Weights of a small transformer language model.
Size: width 384, MLP 1536 squared ReLU, 14.4M parameters.
Each number is 128 + 32 x the weight over its row's rms, rounded and kept within 0 to 255. Layers, rows and columns count from 0. The size above them is the row's rms in percent of the matrix's.

# layer 3 MLP down (transposed), 1536x384, rms 0.219, rows 29-64, columns 0-95
size [ 97 101  98 102 109  91 112 103 110 112  87  94  89 102  92 100  91 100  86  95  91 105 103 105  99  97 100 103  93 104  94  85 111  97 102  92]
[[108 144 146 119 144  49 163  91 130 158  76 132 146 143 175 171 125 148 110 128 143 156 155 102 166 136 146 145 128 127 120 152 100 112 167 129 110 138 137 101 148 136 122 114  74 153 110 102 190 123 114 125  68 116 112 137 161  45 154 168 125 149 119 131 156 145 112  90 187 112  90 166 153  48  65  88 141 186 161 134 104 214 127  71 140 106 163 137 161 198 148 169 158 130 146 143]
 [ 72 103 106 122 134 135 179 115  32 130 156 154  78 113 154 101  67 148 168  76 148 141 126 153 107 112  75 174 184 157 144  79 160 144 115  98 114 170 115 109 111 121 118 129  76 169 145 104 130 116  88 122 133  73 124 148 107  93 126 108 159 174 156  80  68 156 159 128 186 173 125 119  92 121 107  58 139 121 128 169 160 205 186 126 139 137  88 136  92 115  78  99 128 188 151  97]
 [144 153 157 179  75 136  90 116 158 131 113 150 131 103 149 118 162 137 123 135  98 190 116 115 196 149 138 118 121 134 112 119 134 122 150 143 112 148 109 134  75 126 174 141 118 156  98  74 156 137 186 129 134 154 150 110 122  71 159 159 159 118 103 100  83 122 105 106 173 124 126 139 127 115 152  97 110 119 134 112 107 157 108  57 119 196 107  68 172 180  69 147 101 138 166 165]
 [ 66 140 139 138 104  59 143 138  83  94 130 141 114  82 126 136 171 102 124  66 122  69 134 134 113 157 115 176 114 123 150 136 124 137 165 152 108 140 145 116 167 160 141 102 131 117 143 202 118 131 141  78 139 151 149 118 196 150 156 130 114 135  70 100 160  77  85 109 132 130 156  81 133 112 133 165 120  94 122 200 112 145  79 139 164 132 111  81 119 123 148 137  82 162 205 107]
 [105 157  85 143 124 139 139 191 181 146 106  93 156 122 146 136 103 107 141 111 155 123 118 104 103 159 184 134 156 126 117 122 144 118 104 170 120 125 128 165 167 118 166 110 159 105 114 143 134  94 177  64  82  67 113 160 104  88  82  77 131 131 116   7 122 120 102 116 120 151  99 129 184 191 122 142 143 107 156 112 143  52 128 113 120  72 114 142 145 157 128  98 105 145 137 144]
 [110 109 108 174 141 132  56 159  95 163 149 171 131 133 128  91 108 147  91 196 133 132 179  84 125 185 142 132 102  81 183 138 134 122 131 156 134 126 106 127 137 119 119 105 131 126 171 159 105  61 136 174 114 139 178 126 122 118 106 151 151 111 127  60 146 173 102 131 169 131 124 135 143 119 148 133 174 165 123 135 176 119 151 114 106 133 101 129 108 165 183 137 151 187 143  96]
 [125 129 109 103  75  85 131 144 172 117 104 143 116 124 165 164  96 121 159 119 134 115 113 171 112 141 140  97  95 125 174 153 175 155 152 144  75 155 165 145  94 108 123 122 152  64 139 163 105 106 118 111 164 127 108  70 136 111  92  80 141 120 138 132 147 103  47 159  59 112 118 133  84 160 154 140 116 152 223  64 101 107 171 117 111 116 170 162 155  75  67 177 125 127 166 170]
 [139 114  92 123 173 111  89  66 158 128 138 159 156 100 107 168 136 107  85 158 195 113 163 119 124 123 148  98 127  57  94  57 114 144 124  70 183 119 183  28  98 114 137 119 164 137 172  90 126 139 150  92  98 125 144 127 163 115 117 109 125 145 181  85 183 116 149  94 121 145 127 137  85 117 155 160 112 122 160 130 142 124  62 155  49 179 123 147 165 163 106 147  84 133 118 167]
 [ 96 148  90 165 103 108 135 112  93 116 126 120 210 137 150 192 128 105 173 125 174 133 150 121 114  97 151 114 103 135 142 172 104 130  98 168 115 112 114 138  87 144 121 139 169 174 138 125 176  89 147  94 120 141 117 121 139  29 181 109 101 147 137 118 124  48 152 144 111 169 144 135 159 148 113 167 132 100 174  63 126  79 125 157 167  56 117 153  95  95 142  79 140 187 116  47]
 [109 164 173 171 143 120  43 136 164 165 103 116 132 173 137 108 115  68 167  86 140 151 156 122 211  95 196  55  83 110  99 127 153 123 111 153 111 174 124 120 138 136  98 112 160 140 109 121  69 121  78 141 117 123 161 136 155 135 163 115  85 175 110 125 139 128 194 137 130  91 152 120 133 175 164  76 135 116 108 159 166  80 118 152 176  80 160  91 122 146 116 167 182 156  66 138]
 [ 96 168 111 117 107 121 105 160 147  81 103 129 140 110 255 186 145 143 127 136 121 154 166  84 181  74 161 158 155 151 183 116 176 136 120 185 133 148 130 144 114 194  93 111 183 124  59 115 185 104  83 132 127 103 114 156 125 101  82 142 157  71 165  87  85 117 175 138 146 108 146 143 116 119 154  96 123 134  99 195 136  92 144 135  94 158 129  92  82 116 146 149 149 173 134 153]
 [105 132  39  77 104 158 124 132  45 121 114 119  84 120 121 149 166  87 113 155 173 124  63 173 140 132 146 116 127 173 146 104 150  89 135 135  88 144 102 191 128  80 124 132  96 116 126 106 143 128  96 104 166 114 125 162  96 161 141 156 147 112 164 129  90  68 143 102 151  64 130 169 141 210 167 111 171  88 147 146 115 137 109 148  87 147 149 152 118 128  99 107 139  63  76 144]
 [127  95 149 131 143 162 123 120 173  65 118 155  64 136 155 197 122 102 205 106 104 121 122  62 105 119 146 114 102 142 123 165 123 114 125  93 112  70  68 189 139  97 132 126  99 133 151 111  87 129 144 174  83 105 135 131 100  70 137  81 169  98 149  74 163  68 101 186 144 170 190 135  70 157 123 200 124 159 192 147 173 103 104 160 172  83  87  96 107  98 146  82 160  99 161 157]
 [122 101 125 148 131 134 152 124 132 200 141 142 113 121  65  88 180 179 154 154 142 140 123 135 133 159 140  74 161  90  83 143  88 158 155 135  97 148 161  93 156  91 129 123 128 136  84 114  98 128 163 145 123 131  92  85 113 105 122 108 154 162 143 115 124 100  72 164 152 119 120 132 141  92  92 148 136 155 142 123 174 149 137 127 175  93 181 155 123 127  79 165 156 185 178 182]
 [179  96 165  87 133 110 124 158 132 152 128  94 145 135 137  89 169 146 181  92 178 108 131 161 101 122 149 126  66 140 177  99 111  76 135 133 166 172 123 142  96  79 128  68  68 137 131 135 113 122 144 212 117 105  98 124 127 133 155 152 104 134 146  97 120 124 126 163 147 164 129 133 147  76 150  94  85 180 133 160 148 168 208 112 104 118 148 120 154 112  72 135 127 161 137  86]
 [110 187 129 154  74 115 151 166 128 129 157 172 105 126 145 179 148 175 124 141 113  87 109 165 128 110 122 148 152  85 115 133  91  64 128 179 101 116 119 142  88  99  87  98 107  65 125 139  87  94 107 175 163 216 133 110  63 101 120 109 161 130 158 136 126 123 138 142 116  93 154 143  89 119 161 163 188 154 160 152 132 104  77  59 151 146  55 112 155  91 131 117 134 153 180 150]
 [131 149  87 127 106  80 144  42 156 159 136 165 121 169 165  82 114 104 101 126 129  95 134 181 169 163 148 147 147 110  62 142  90  88 105 115 143  94 101 142 139  97  92 118 120 114  52 164 140 180 131 126 207 143  70  93 183 159 128 140 134 142 165 163 128 122 142 106 121 100 145 103  82  90  87 119 141 177 152 161 165 109 122 178 103  80 115 135  71  92 178 139 106 119 120 153]
 [127 108  95 113 113  96  99 123 134 122 140 163  90 178 169 104 110 116 161 118 105  91 129 176 140 159 100 151 152 132 101 129 117 110 170 110 176 112 141  63  76 126 146  92 134 183 104 141 114 139 124 109 116 118 133 127 117 173 159 148 138 130  75 133 149 126 143 159 124 142 115 145  86 160 105 139 108 121  78 178  84 122 159 163  61 115 183 120 119 141  63  91 154 171 117 151]
 [141 112 125 150 105  98 161 133  82  76  98 151 167  93 118 156 146 115 159 173  91 116 145 125 140 157 221  90 141  66 141 165 129  77 124 175  86  88 107 176 114 135 114 129 123 151 144 174 107 162 106 120 170 105 192 194 118  96 188 136 135  81 197 121 104 139 129  69 169 163 109 173 154 102  37  83 152 153 135 103 150  77 140  81 109  97 126 107 144 107 129 113  95 149  79  98]
 [119 100 110 134 163 127  59 120 140 152 118 170 100 150 123 154 174 161 102 132 126  84 133 119 126 131 122 106 117 133  65 118 112  86 181 111  85  97 107 118 124  75 128 161  88 144 142 117 153 147  79 163 112 104 133 171 148 154 107  94  63  99  83 105 108 138 131  84 125 124 131 129 165 134 168 155 111 128 124  69 129 108 127 113 125 145 165 178 129 154 176 190 146 165 136  45]
 [143 126 125 174 164 116 155 207 135 152 118  99 128 104  99  86 138 139 143 129 152 128 122 102  78 216  97 162  88 138 139 123 105 149 188 142 139 138 107 108 162 134  78 103 183 139  70 124 130 111 124  37  68 171 129 128 127 111 143 121 152 151 153 174  97 161 160 162 109 142  80 123 171 190 131  92 111 156 153 149 167 179 142 162 130 156  83 124  76 163 103 143 173 144 183 115]
 [ 66 161 137 147 203 132  93 115  92 158 113  78 143 147  91 147 161 155 129 122  81 155 163 161 137  75 152 152  86 105 126  85 129 143 142 175 104 134 129 113 136 104 160 123 137  97 136 145 122 134 155 128 128 239 144 145 143 153 143 154 139 160 149 123 153 157 135 128 194 120 140  57  95 129 128 123 115 122 118 161 152 164 123 109  45 121  98 151 170 116 144  95 130 118 112  76]
 [151  82 147 108 166  87 139 179 104 163 151 186 174 129 111 144 117 130 138 195 168 138 141 137 107 101 112 147 198 108 136 127 165 101 185 103 176 170 129 174 122 154 119  90 159 182 147 119  71 152  95 163 149 132  68 131 144 166 167 107 186 110 150 138 145 146 101 115 158 128 153 186 158  89 156  75 136  94 123 144  99 119 126  58  97  84  89 242 139 167 120  99 145 108  46 140]
 [117 143  63 107 163 129  35  95 110 112 131 114 107 173 118 193 194 107 109 105 118 130 117  68 119  98  84 115 164 111 107 156 109 103 174  89 116 206 169 127  75 124 115 101 159 128  69 165 148 151 125 174 191 192 168 120 130 102  65 156  91 107  95 116 131 133  64 106 115 172 145 126 176 109 106 142 115  67  98 144 147 109 105 103 169 141 115 164 155 144 172 173 146 141 135 116]
 [154 142 162 122 208 147 119 144  53 156 175 145 126 190 126  92 153 137 155 113 135 106 149 157 136  77 116 126 129 139  71  30 104 102 116 150 143 133  53  87 119  63 146 118 126 125 118 120 126 110  96  94 151 115  65 121 129  70 129 107 146 118 164  91 156 152 101 135 109 138 183 134 109 135 194 151 149 102 135 112 171 110 127 134 101 177 126 153 151 122 149 169 179  74 165 126]
 [164 178 111 101 145 118 107 121 127 109  87 131 116 108  78 144 118 137 112 173 127  99  79 132 180 111  68 127 131 198 151 160 117 125  98  91 136 141 174 129 130 155 157  83  82 120 227  94 184 120  84 183 128  54 145 121 123  90 169 136 145 123 231 150  87  92 195 121 153 124 171 151 182 142 126 158 151 151 133 135 156 123 155 113  77 157 100 173  98  90  99 155 126 130 113 163]
 [ 91 116 210 141  77 137 168 138 135 100  95 106 114 107 107 113 183 117 135 128 149  87 149 158 122 103 159 138  49  87 127 127 150 162  88  73 163 165 102 162  97 118 156 191  85 106 135 145 116 114 169 144 134 130 174 129  78 178  78 155 122 170 128 207 150 193  74 148 116 146 135  89 122 111 131  91 142  64 142 129 106 129 174 104  92 121 100 129  93 142 104 117 105 119 149  69]
 [102 103 143 140 117  70 126  98 140 154 117 140  59  88  92  99  66 138 135 135  97 141 117 144 184 113 145 138 149 166  90 194 102 132 136 110 157 110 146 171 136 123 190 116 167 170 190 152 119 123  99 120  92 110 114 119 141  91 138 127 127  71 140 122 136 181 106 143 118 142 122 197 144 119 138 158 161 148 118 161 101 152 181 187 108  83  93 124  76 152 144 122 166 116 165 127]
 [133  81 106 154 130 124 155 113 161  56  70 142 101 114 136 113 112 154  67 116 136 171  94 124 102 143 207  98 107 142 113  90 107  99 162  91 146 132 181 149 110  96 114 185 109 119 127 115 120  97 138 136 121 145 157 111 168 162 110  82 188 162 168 120 170 154 110  64 104 155  95 108  91 113 130 136  92 148 124  67 104  98 121 131 133  81  88 138 187 121 122  68 134 114  88  75]
 [125  91  82 130 114 166 129 146 104 118  85 155 119 154 148 130 183 142 126 105 128 162 107 118  36 131  96 126 187 155 133 103 134 113 117  85 117 167 123  96  87  97 196 135 129  98  76 178 101 119  96 142 127 119 213 128 129 155  90 158 170 100 129 131 147 140 142 140 131 132 152  81 127 136 121 128 112 206 104  98 120 112 180 101 133 117  94 130 169 148 111  98 116 188 145 116]
 [168 115 117 113 122 136 125 138 106 130 159 117  69 104 139 147 156 133  97 219 186 173 127 165  79 133 137 154 184  84 174  96 123 181 123 148 183 132  98 154  78 123 198 135 161  64 126  96  82 128 117  76 119 140 150  82 152  47 146  70 189  81 132 132 162 145 146 133 152 106 105 153 127 101 121 146 182 128 183 149 128 133 137 132 148 109  73 122 104 136 140 110 106 114 131 159]
 [ 83 114 127 149  56 138  89 143 112 116 112 129  58 114 133 145 149  92  83 171 141 116 179 125 144 153 100 128 147 113 153 147 161 178 131  57 102  92 144 122 106 141 125  94 125 139 166 116 119 116 100  97 118  87 148 204 156 148  92 174 176  76 144 124 127 194  70 138  63 115 158 204  79 125 147 148 132 127 107 104 109 102 115  98  94 115 119 133 216 115 140 145 140  87 154  91]
 [101 183 139 110 151 133 149  96  92 115 160 150 110 164 172 128  78 154 142 146 220 163 172 168 166  78 156  76 152 122  75  90 118 140 144 135  79 132 101  99 119 138 118 159 123 108 181 135 111  76 190 140 164  97 108  96 137  97 103 116 164 153 144 127 165 114  92 184 178 160 135 125  89 107 123  97 133 103 113 143 139  97 110 118 110 161 151  72 131 101  97 155 111 136  99 179]
 [114 123 147 169 125 102 134  86  98 111 162 118 137 140 145  94 137  85 126 146 176 145 178 151 179 112 156 175  61 148 111 133 155 104 142 168 186 142 140 126 131 109  98  96 124 140 116  68 136  63 147 158  71 129 153  88 133 105 106 127 127 103  95 172 142 138 153 155 119 110 114 114 138 167 187 117 104  94  70 111  68 117 153 167 139 157 117 146  99  86 149 121 198  98 100 159]
 [143 108 166  57  54 144  91  82 139 109 125 126 138 117 177 142  77 127 149  91 124  80 223 104 143 108  96 139 126 107 129  89 150 132 203  96 170 145 218 129 136 195 121  84 164  90  66 168  82 166 118  55 157 172 154 154  80 110 225 104 145 137  80 152 108 139 131 178 132 188  80 184 140 130 125 159 115 112 155 155 100 113 124 145 105 110 123 118 153 144 114 129 141  96 148 128]
 [117 125 145 163  99 140  95 174  93 142  85 170 120  97 137 122 113 119 142 198  96 122 162  58 102 123 138 161 161 104 194 125 130  72 166  94 127  92 108 119 121 151 146 135  84 158  80 135 121 103 112 121 140 143  80 180  78 146 140 103  81  48 161 118 121 149 205 126 147 119 130 161 120 119 152 164 135 184  73 128 126 135  93  97  54 142 134  96  58 107  89 253 100 132  51 130]]
# layer 3 MLP up, 1536x384, rms 0.221, rows 30-65, columns 0-95
size [ 95 104 106 105  87 112 102 110 110  79  88  89  96  90 113  93 101  94  98  95 104 108 114  95  91 100 101  91 106  96  97 112  94 101  87  97]
[[ 97 131 134 182 120 111  93 139 129  74 123  91 147  74  89 111 122 112 106 117  84  70 111 133 170 106 135  75  88 138 106 111 163 130 165 211 107 154 222 156 214 121  94 123 163 118 117 140 114 129 120 117 116 157 109 102  98 116 109 170 142  78 117  83 140 103 116 122 160 183 111 114 113 103 203 103  78  79 161 131 118  91 117  97 124 124 107 157  97 123 106 173  94 127 101 165]
 [132  98 146 124 161 143 154 126 100 175 141 109 149 133 115 126 132  72 140 173 114 115 146  98  66 117 199 103 152 166 158  82 131 150 190 139 135 153 141 167  80 149 126 204 104 125 171 139  93 155 175 134 107 139 123 158 161 153 142 120 117 163  67 120  93 134 135 112 116  87 103  96 161 138  89  74 132 173 114 123 157  97 125 130 141 124 176 131  65 131 157 122 100 111  74 122]
 [139  79 116 169 156 152 114 160 124  65 124 154  96 104 100 103 109 137 177 214  81 131 175 151  95 112  45  72 127  83 114 116  81 140 112 149 130 183 155  61 120 147 150  98  61 173 120 145 132 135 100 107 142 144 122 122 127 122 111  97 150 149 119 122 134  80 157  99  96 136 116 149 127 147 116 144  98 125  89 127 148 112 105  91 140 112 177 138 111 100 147 150 118 118 125 110]
 [111 138 114 111  89 126 157  68 137 150 148 148 140 140 134  93 140  68 139  85 140 128 166 127  98  97 113 109 103 122 158 121 158 128 156 154 162 122  99 107 170 186 218 100  99  56 150 136 154 123 172  90 130  69  98  64 102 149  94 153  87 126 204 134 120  85 168  98 167 107 144 135 144 160 156 149 105 175  82 136 109 134 111  99 154 168  96 120 162  96 134 179 149 121  80 114]
 [ 70  79 167 132  52 148 149  83  62 136 169 117 150 181  78 131 163  90 183 194 177 171 123 136  97  87  99 131 182  95 145  62 117 149  90  84 131 104  96  90 134 112 152 116 103 151 129 118 177 149 154 141 110 102 135 127 164 110 160  88 197 115 124 115 176 137  80 138 162 115 131 154 132 165 154 106 153  92  88 104 128 118 153 137  78 136 138 109  42 163 145 135  94 104  76  74]
 [192 132  79 111 107  84 135  90  73 166 118 116  92 122 108  92 130 124 145 107 151 131 127  89 158 106  94 103 163 108 118  57 139 134 168  96 100 127 106 154 125 129 191 129  83 128 119 108 107 119  96  72 124 142 101  91 118 126  75 134  42 227 137 129 111 135 151 148 144 165  87  74 132 183 119 136 147  64 120 118 116 184 180 188 135 116 108  38 115 158 162 233 145 159 147  92]
 [107 124 149 151 165 146 129 119 117 112 186 113 135  91 162 100  94 152 109 120 120  83  98 165 107 121 109 139 102 155 172 116 102  59  71 123 123 107 161 129 167 126 134 113 169 152 198 153 191 128 124 170 133 113 157  63 116 113 158 157  98 165 134 122 160 134 139 164  76 146 107 133 125 123 136 152  58 138 141 119 105 173 124 142 133 142 164 144 100 116  88 153 151 146 148 154]
 [104 121 109 124 117 155  89 157 104 126 114 149 159 134 170 120 130  82 163 122 138 131 126 104 156 170 119  76 138 191 182 100 142 102 176 153 154  97 126 116 117  92 102 222 137 156 147 175  69 122 143  76 168  99 148 124 160 100 170 150 120 117 106 104 173  67 103 189 100 134 177 119 132  13 138 138 154 106 150 112 117 127  96 131 143  75 108  94 100 153  40 122 121 180 112 120]
 [164 159 118 122 128 129 178  77 124 117  25  81  59 133  85 152 152 134 143 149 127 155  95 102 132 121 157 154 146  93 143  99 130 123  92  99 104 131 133 163 128 113 170  97 145 154 139  90 128  98  84  87 162 145 157 150 163 162  80 107  82 112 161 114  97 150 145 164 141 138 127 132 159 141  80  64 182 147 126 150 137 105 126 143 168 150  64 102 119 116 157 203  67 159 124 141]
 [172  99  87 106 146 172 131 122 117 131 149 159 117 200 117 138 111 111 152  99 117 121 148 170 148 106 138 129 120 121  99  70  59 107  43 116 141  98 108 114  82 127 148 111 166  89  80 150 136 153  70 114 172 117 130 120  72 110 120  77 153 148 100 128 103 138 102 179  67 138 156 121 161 131 126 162 116 130 152 134 188 169 149 115 107 148  79  80  96 169  97 147  92 105 175 229]
 [173  65 107 137 102 149 141  95 116 155  96 112  61 145 176 186 108 135 113 120 123 164 105  85 118 103 127 188 140 122 124 104  84 181 143 132 133 139 140 156 175 125 133 106 101  49  35 139 147 162 144 102 126 144 147 133 156  84 111 124 129 172  97  96 121 131 121 136 161 160  98 120 143  33 152 194 143 114 150 132 120 147  82 121 182 130 133 132 128 111  70  97 110  92  49 170]
 [128 132 101  76 130 122 110 104 106 102  81 124  96  83 119 100 128 179 104 162 130 106  90 110 171 148 140 159 138 118 160 124 122 125 111 182 114 124 118 141 158 171 149 153 150  92 121 156 110  92 109 132 126 156 119 112 167 129 132  96  55 112 112 171  96  94  65 106  77  84  71  91 173 144 129 161 114 100 130 133 115  63 141 107  95 164 114  52 127 101 133 182 196 128  95 129]
 [161 127 156 164 184 158  97 133 120 151 162  81 122 121 129 190 157 163 169 152  62 155 131  90 143 117 103 126 122 160 149  98 106 164 116 183  94 156 134 120 120 121 170 148  84 118 157 157 143 172  74 158  46 175 115 108 179 126 141 128 108  90 152 157 163  88 120 112 104  95  84 163  82 171 131 150 145 118 173 119 148 113 144  99 159 135 170 103  88 157 140 170 118  77 147 144]
 [159 116 136 167 142  99 118 155 146 174 103  69 142 123 176 169 121 146 138 167 155  93  96  99  72  88 104 152  57 155 119 109 154  99 141 103  85 162  76 121  50 156 170 103 132 148 123 150 179  89 127 113 102 115 172 124 146  64 137 137 128 118 169 115  93  91 162 108 121 143 121 169  81 105 131 119 120 154 110 108 169  58 155 151  84  98  92 168 120 171  76 145 112 181 139 149]
 [148  68 159 122 166 178 105 148 179 196 123 117 102 180 140 115 137 104 159  88 121 135 136 175 116 133 164 111 117  87 154 145 117 126 128  86 113 169 112 107 181 127  96 140  88  68  96 125  79 153 148  65 127 127 117 144 171 130 222 166 124 123  86 152 112 134 101 158 104 131  72 111 162 156 136 138  86 145 150 161 120 156 129 135 116 135  76 119 112 142 138 150  92 103 127 126]
 [ 29  97 197  90 118 169 147  44 157 103 150 152 177 152 103 123 124 114 170 133 138 111 136 100 116   4 123 101 139 140 156 135 100 127 162 129 147 140 126  63 139  47 142 136 124 127  96  91 156 130  53  92 155 160 193  92  70 123  63 120 101 130 107 138 121 132  98 134 183 112 155 143 106 109 120 130 132 137 147 138 214 118 135 150  58 149 149 178 104 148 171 126 166 125 146 138]
 [106 119 144 152 117  85 132  98 214 188 193  88  93  92 106 141 112 114 147 133 218 128 112  25 146 153 122 109  97 140 125 209  93  97 138  83 132  82 102 148 114  99 117 187 159 187 111 106 116  72  99 122 145 160  77 127 108  87 116 132 125  93 163 141  62 145 183 112 147 119 115  93  77  96 184 143 129 143 127 122 102 155 104 160  94 143 189  98 161  67 138 115 189 119 135  99]
 [141 141 159 112 113 115 127 156 165 118 129 100 103 122  71 141 163  69 126 145 108  96  90 124 146 156 144 106 118  91 104 119 145 165 189  75 132 159 175  82 103 201 110 151 111  94 137 104  95 128 134 104 130 126  41 110 114 102 169 121 139 154  95  75 134 145  65 104 112 132 110 114 169 176  65 171 142 108  78 166  90 151 164 134 127 105 116 135  62 172 141 178 104  98 105 145]
 [113 177 138 119  98 139 104 108 155 122 185 153  91 110 151 114 125 110 142 184  85  97 193 129  75 165 110 118 151 130  84 135 121 112 112 218 124 175 106 111 210  90 147 123 122 132 145 143 102 100 104  97 178 164 167 139 139  86 135 186 164 126  99 127 169 131 151 167 131  76 167 109  91 143 101 103 126 129 120  91 139 161 150 117  91 130  93 141  71 121 133 169 174 126 131  74]
 [ 66 147  85 103 156 163 183 118 109 137 115 136 126 147 168  86 177 189 103 176  93  90 124 160 123 158 165 114 132 150 212  99 134 128 163 148 147 121 155 127 127 109 207  74  61 173  98  94 165  71 131 154 140  72 179 143 105 195 143 127 131 161 132 122 136 154 113 134 125 144 131 153 156 132 136  95 187 159 100 179 142 101 138  91 110 124 126 148 114 163 124 132 147 142  88 154]
 [118 147 119 125 162  89 117 126 113 142 142 115 116 138  90 145 169 127 120 155  87  81 159  67 127 124 144  53 124 142 166 154 143 235 158 102 175 121 146 141  48 148 143 133 187 129  83 108 155  53  98 112 147 169 178 186 111  94 106 115 134 143 147  86 121 105  81 127 179 142 149  98  99 146 152 145 130 143 112 153 126 108 164 116  88 161  76  91 148 161 107 214 162 106 158 104]
 [172 128 110 174  97 110 172 154 136 125 162 135 176 158 169 106 166 153 140 135 137 135 134 149 128 113  80 130 153 172 135  58 113 156 145 163 126 144 140 151 201 125 111 128 116 131 132  65 194 111 109 104  92  99  88 130 121  48  74  84 125 149 159 158  69 171 103 110 123 104 108 144 121 156 166 132  85 125  94 103 117 113  93 176 131 100 134  87   8 141 106 123 178  94 111 113]
 [ 97 106 231  96 145 153 140 111 114 140 100 147 166 102 116 169  92  94 110 104 149  86 159 200 165 155  82 172  99 153 168 125 132  99 109  85 118 150  90  49 109 156 118  91 103 117  72 143 110 140 158 146 120 144 138  81 113  90 206 152 111 126  55 157 104 131 175 107  85 127  60 100 210 141  98 141 168 129 117 176 136 131 124 142 153 138 101 198 149 138 157 130 174 148 128  80]
 [105 119 159 118  86 155 129 175 211 103  91 119 138  81 123 157 163  86 165 182 112 106  92 108 134 165  46  76 121 112  89 123  94 126 164 115 133  91 160 166  86 161 161 120 156 121 146 137 175 176 127 119 113 203 104 172 153 129 179 182 116 106 158 161 151 111 120 180 105  70  68 175 143 151  70  87 158 138 149 121 155 150  38  66 128  68  95 144 114 113 127 135 154 158 120 137]
 [ 81 137 169 104 145 146 134 140 157 148 142 146 128 187 130  77 156  51 127  95  98 107 120 120  90  70 172 142 137  41 120 161 114 123 167 139 131 165 164 149 120 141 126 144 111 128 140  99 135 104 107  82 155 116 145 102 191  95 123  84 126 103 102 111 118 134  46  98 170 118  82 142 183  98 147  72 173 145 139 126 152 149 123 136 138  82 154 158 119 137  97 129 160  92 133 133]
 [111 150 120 102 142 148 106  92  94 124 111 133 123  87 123 125 104  90 198 130 146  27 187 101 106 134 126 133 122 121 143  95 136 129 125 101 106 119  90 158 134 139 115 138 205 107 170  96 103  86 112 140 119 138 157 116 162 168 125  71 146 134 111 172 139 132 129 105  88 161 112 107 112  95 175  97 149 152 140 165 137 117 116 125  64 112  49  99 131 110 135 133 103 146 165 141]
 [131 140 125 119  96 147 182 184 107 132  68 116 145 103 166 149 153 118 131 162 115 204 119 104 153 137 100 115 145 119 168 120 120 139  91  78 145 160 144 101 218 157  72 103 153 139 105 137 120 153  92 116 140  95 178 148 164 110 184 128  89 152 124 187 116 113 108 118 119 138 105 105 175 122 117 105 148 101 121 157 140 125 105 159  51 138  65 130  72 147 124 173 125 147 103  97]
 [148  76 184 156 129 114 142 110  99 159  96  99 179 105 136  65 114 119 109 131 124 143 117 182 177 142  93 152 131 161  89 130 101 145 132 129 153 132 115 133  43 152 110 105 148 130 112  40 156  82 135  85 123 181 109  95  29 166 157 139 128  93 111 138 177 138 132 124 100  80 126 148 149 144 129 131 147  47 141 112  72 155  50 154 144 134 132 143 118 112 125 161 117  87 140 138]
 [177  87 116 123 124  95  66 157  66  86 135  86  77 108 134 130 133  98 128  88 151 146 166 133 101  62 170 145 175 138 119 109 120  69 149  96 140 109  97 130  89 207 134 107 128  94 154 123 140  96 120  92 170 126 117 130 105 195 146 130  83 154 113 167 185  98  90 167 115 147 150 143 131 127 163 196 168  81 154 115 132 131 162 155 166 115 153  71 131 130 126  84 146  97 170 133]
 [138 147 149 147 105 176 146 192 128 118 154 131 127 117 123 105 188  95 137 107 186 119 140  98 111  91 125 132  69 140 121 120 181 140 158 151 104 171  99 132 122 103 123 160 102  91 105 154 110  87 126 208 139 141 150  91  23 123 139 144  66 176 146 207  54   0 140 100 121 142 104 120 136 151  52 121 128 132 143  87  66 139 156 164 122 189 137 143 117 108 110 188 144 126 158 128]
 [133 135 211  90 111 124  89 106  91 143 110 109 113  74  94 169 121 107 113 106 152  96  24  74 130 101  83 108 192 210 103 153  97 111  78 130 102 203  42 144 135 143 130  89 152  71  84 115 100 130 142 115  72 156  81 128 116 155 125 133 141 106 129 106 132 137 181 118 102 150 111 157 161 153 137 153 132 108 120 160 146 179 113 165 111 166 106 102 148 117 119 132 146 132  80 155]
 [176 154  97 119  91 107 160 157  96 134  94 146 148 143 169 125  71  95 101 154 136 158  55 109 117 154 132 143 126 119 133  68 130  91  96 128 104 123  77 148 130 117 130 113 148 148 173 128 109  95 183 153 180 164 172 170 109 166 157 105 104 122 115 101 124 160 142 139 136 127 101  72 147 155  89 166 122 125 140 139 144  93  87 149 156 110  96 148  57 159  73 107 107  84 116 120]
 [110 164  71 136 136 136 111 186 137  52 163 118 148  97 183 122 104 136  79 130 140  87 123 124 111 111 115  66 166 150 116 157  96 133 146 149 148  80 141 110 157 132 119 116 113 121 127 110  79 163  99 164 110 142  74 138  63 159 118  83 145 127  97 167 115  94  79 120 163 142 114 129  96  53  86 117 128 108 160 139 110 155  77 137 163  80 147 139 135  56 169 147 122 118  87 106]
 [129 113  77 107 104 111 147 132 191 159 118  92 143 101  91 160 165 109 162 136 132 149 131 141  59 146 111 173 141 101 107 145  91 206 186 171 155 130 127 128  98 149 152 117 122  72 111 115 112 154  97 206 135 136 140 108 122 109 144  76 117 138 123 166 110 164 112 136  79 126  93  87 111 130 146 134 157 144 101 111 146 133 164 130 172 126 122 145 124  98 150  80 116 178 140 127]
 [192 157 103 128 124 150  86  82 255 130 101 143 111 180 165 137 131 145 157 136  76 155 127 164 153 137 171 140 124 140 133 133 101 105 155  91  98 143 122 174 154 113 129 129 138 114 126  55 109 133 143 143 133 133  72 115 190  63 177 158 167 141 126 133 106 103 124 114 134 103 118 105 122 143 117 133 177  68  31 161  84  64 155  56 131 123 176  60  88 166 126 122 162 114 123 156]
 [108 197  92 154 119 196  89 101  70 169 136 134 110 171 120 154 129 178  75  93 185 109 113 136 137  94 134  96 146 134 196 112 168 175 101 132 114 122 102 114 164 121 173 153 113 107  88 176 157 118 110 122 145 113 171 197  82 113 109 160 150 185 108 149  80 204  58 118 120 118  92 117 151  91 133 137 123  84 103 102 133 124 133 152 125  90 109 147 128  75 177 116 155  67 134 121]]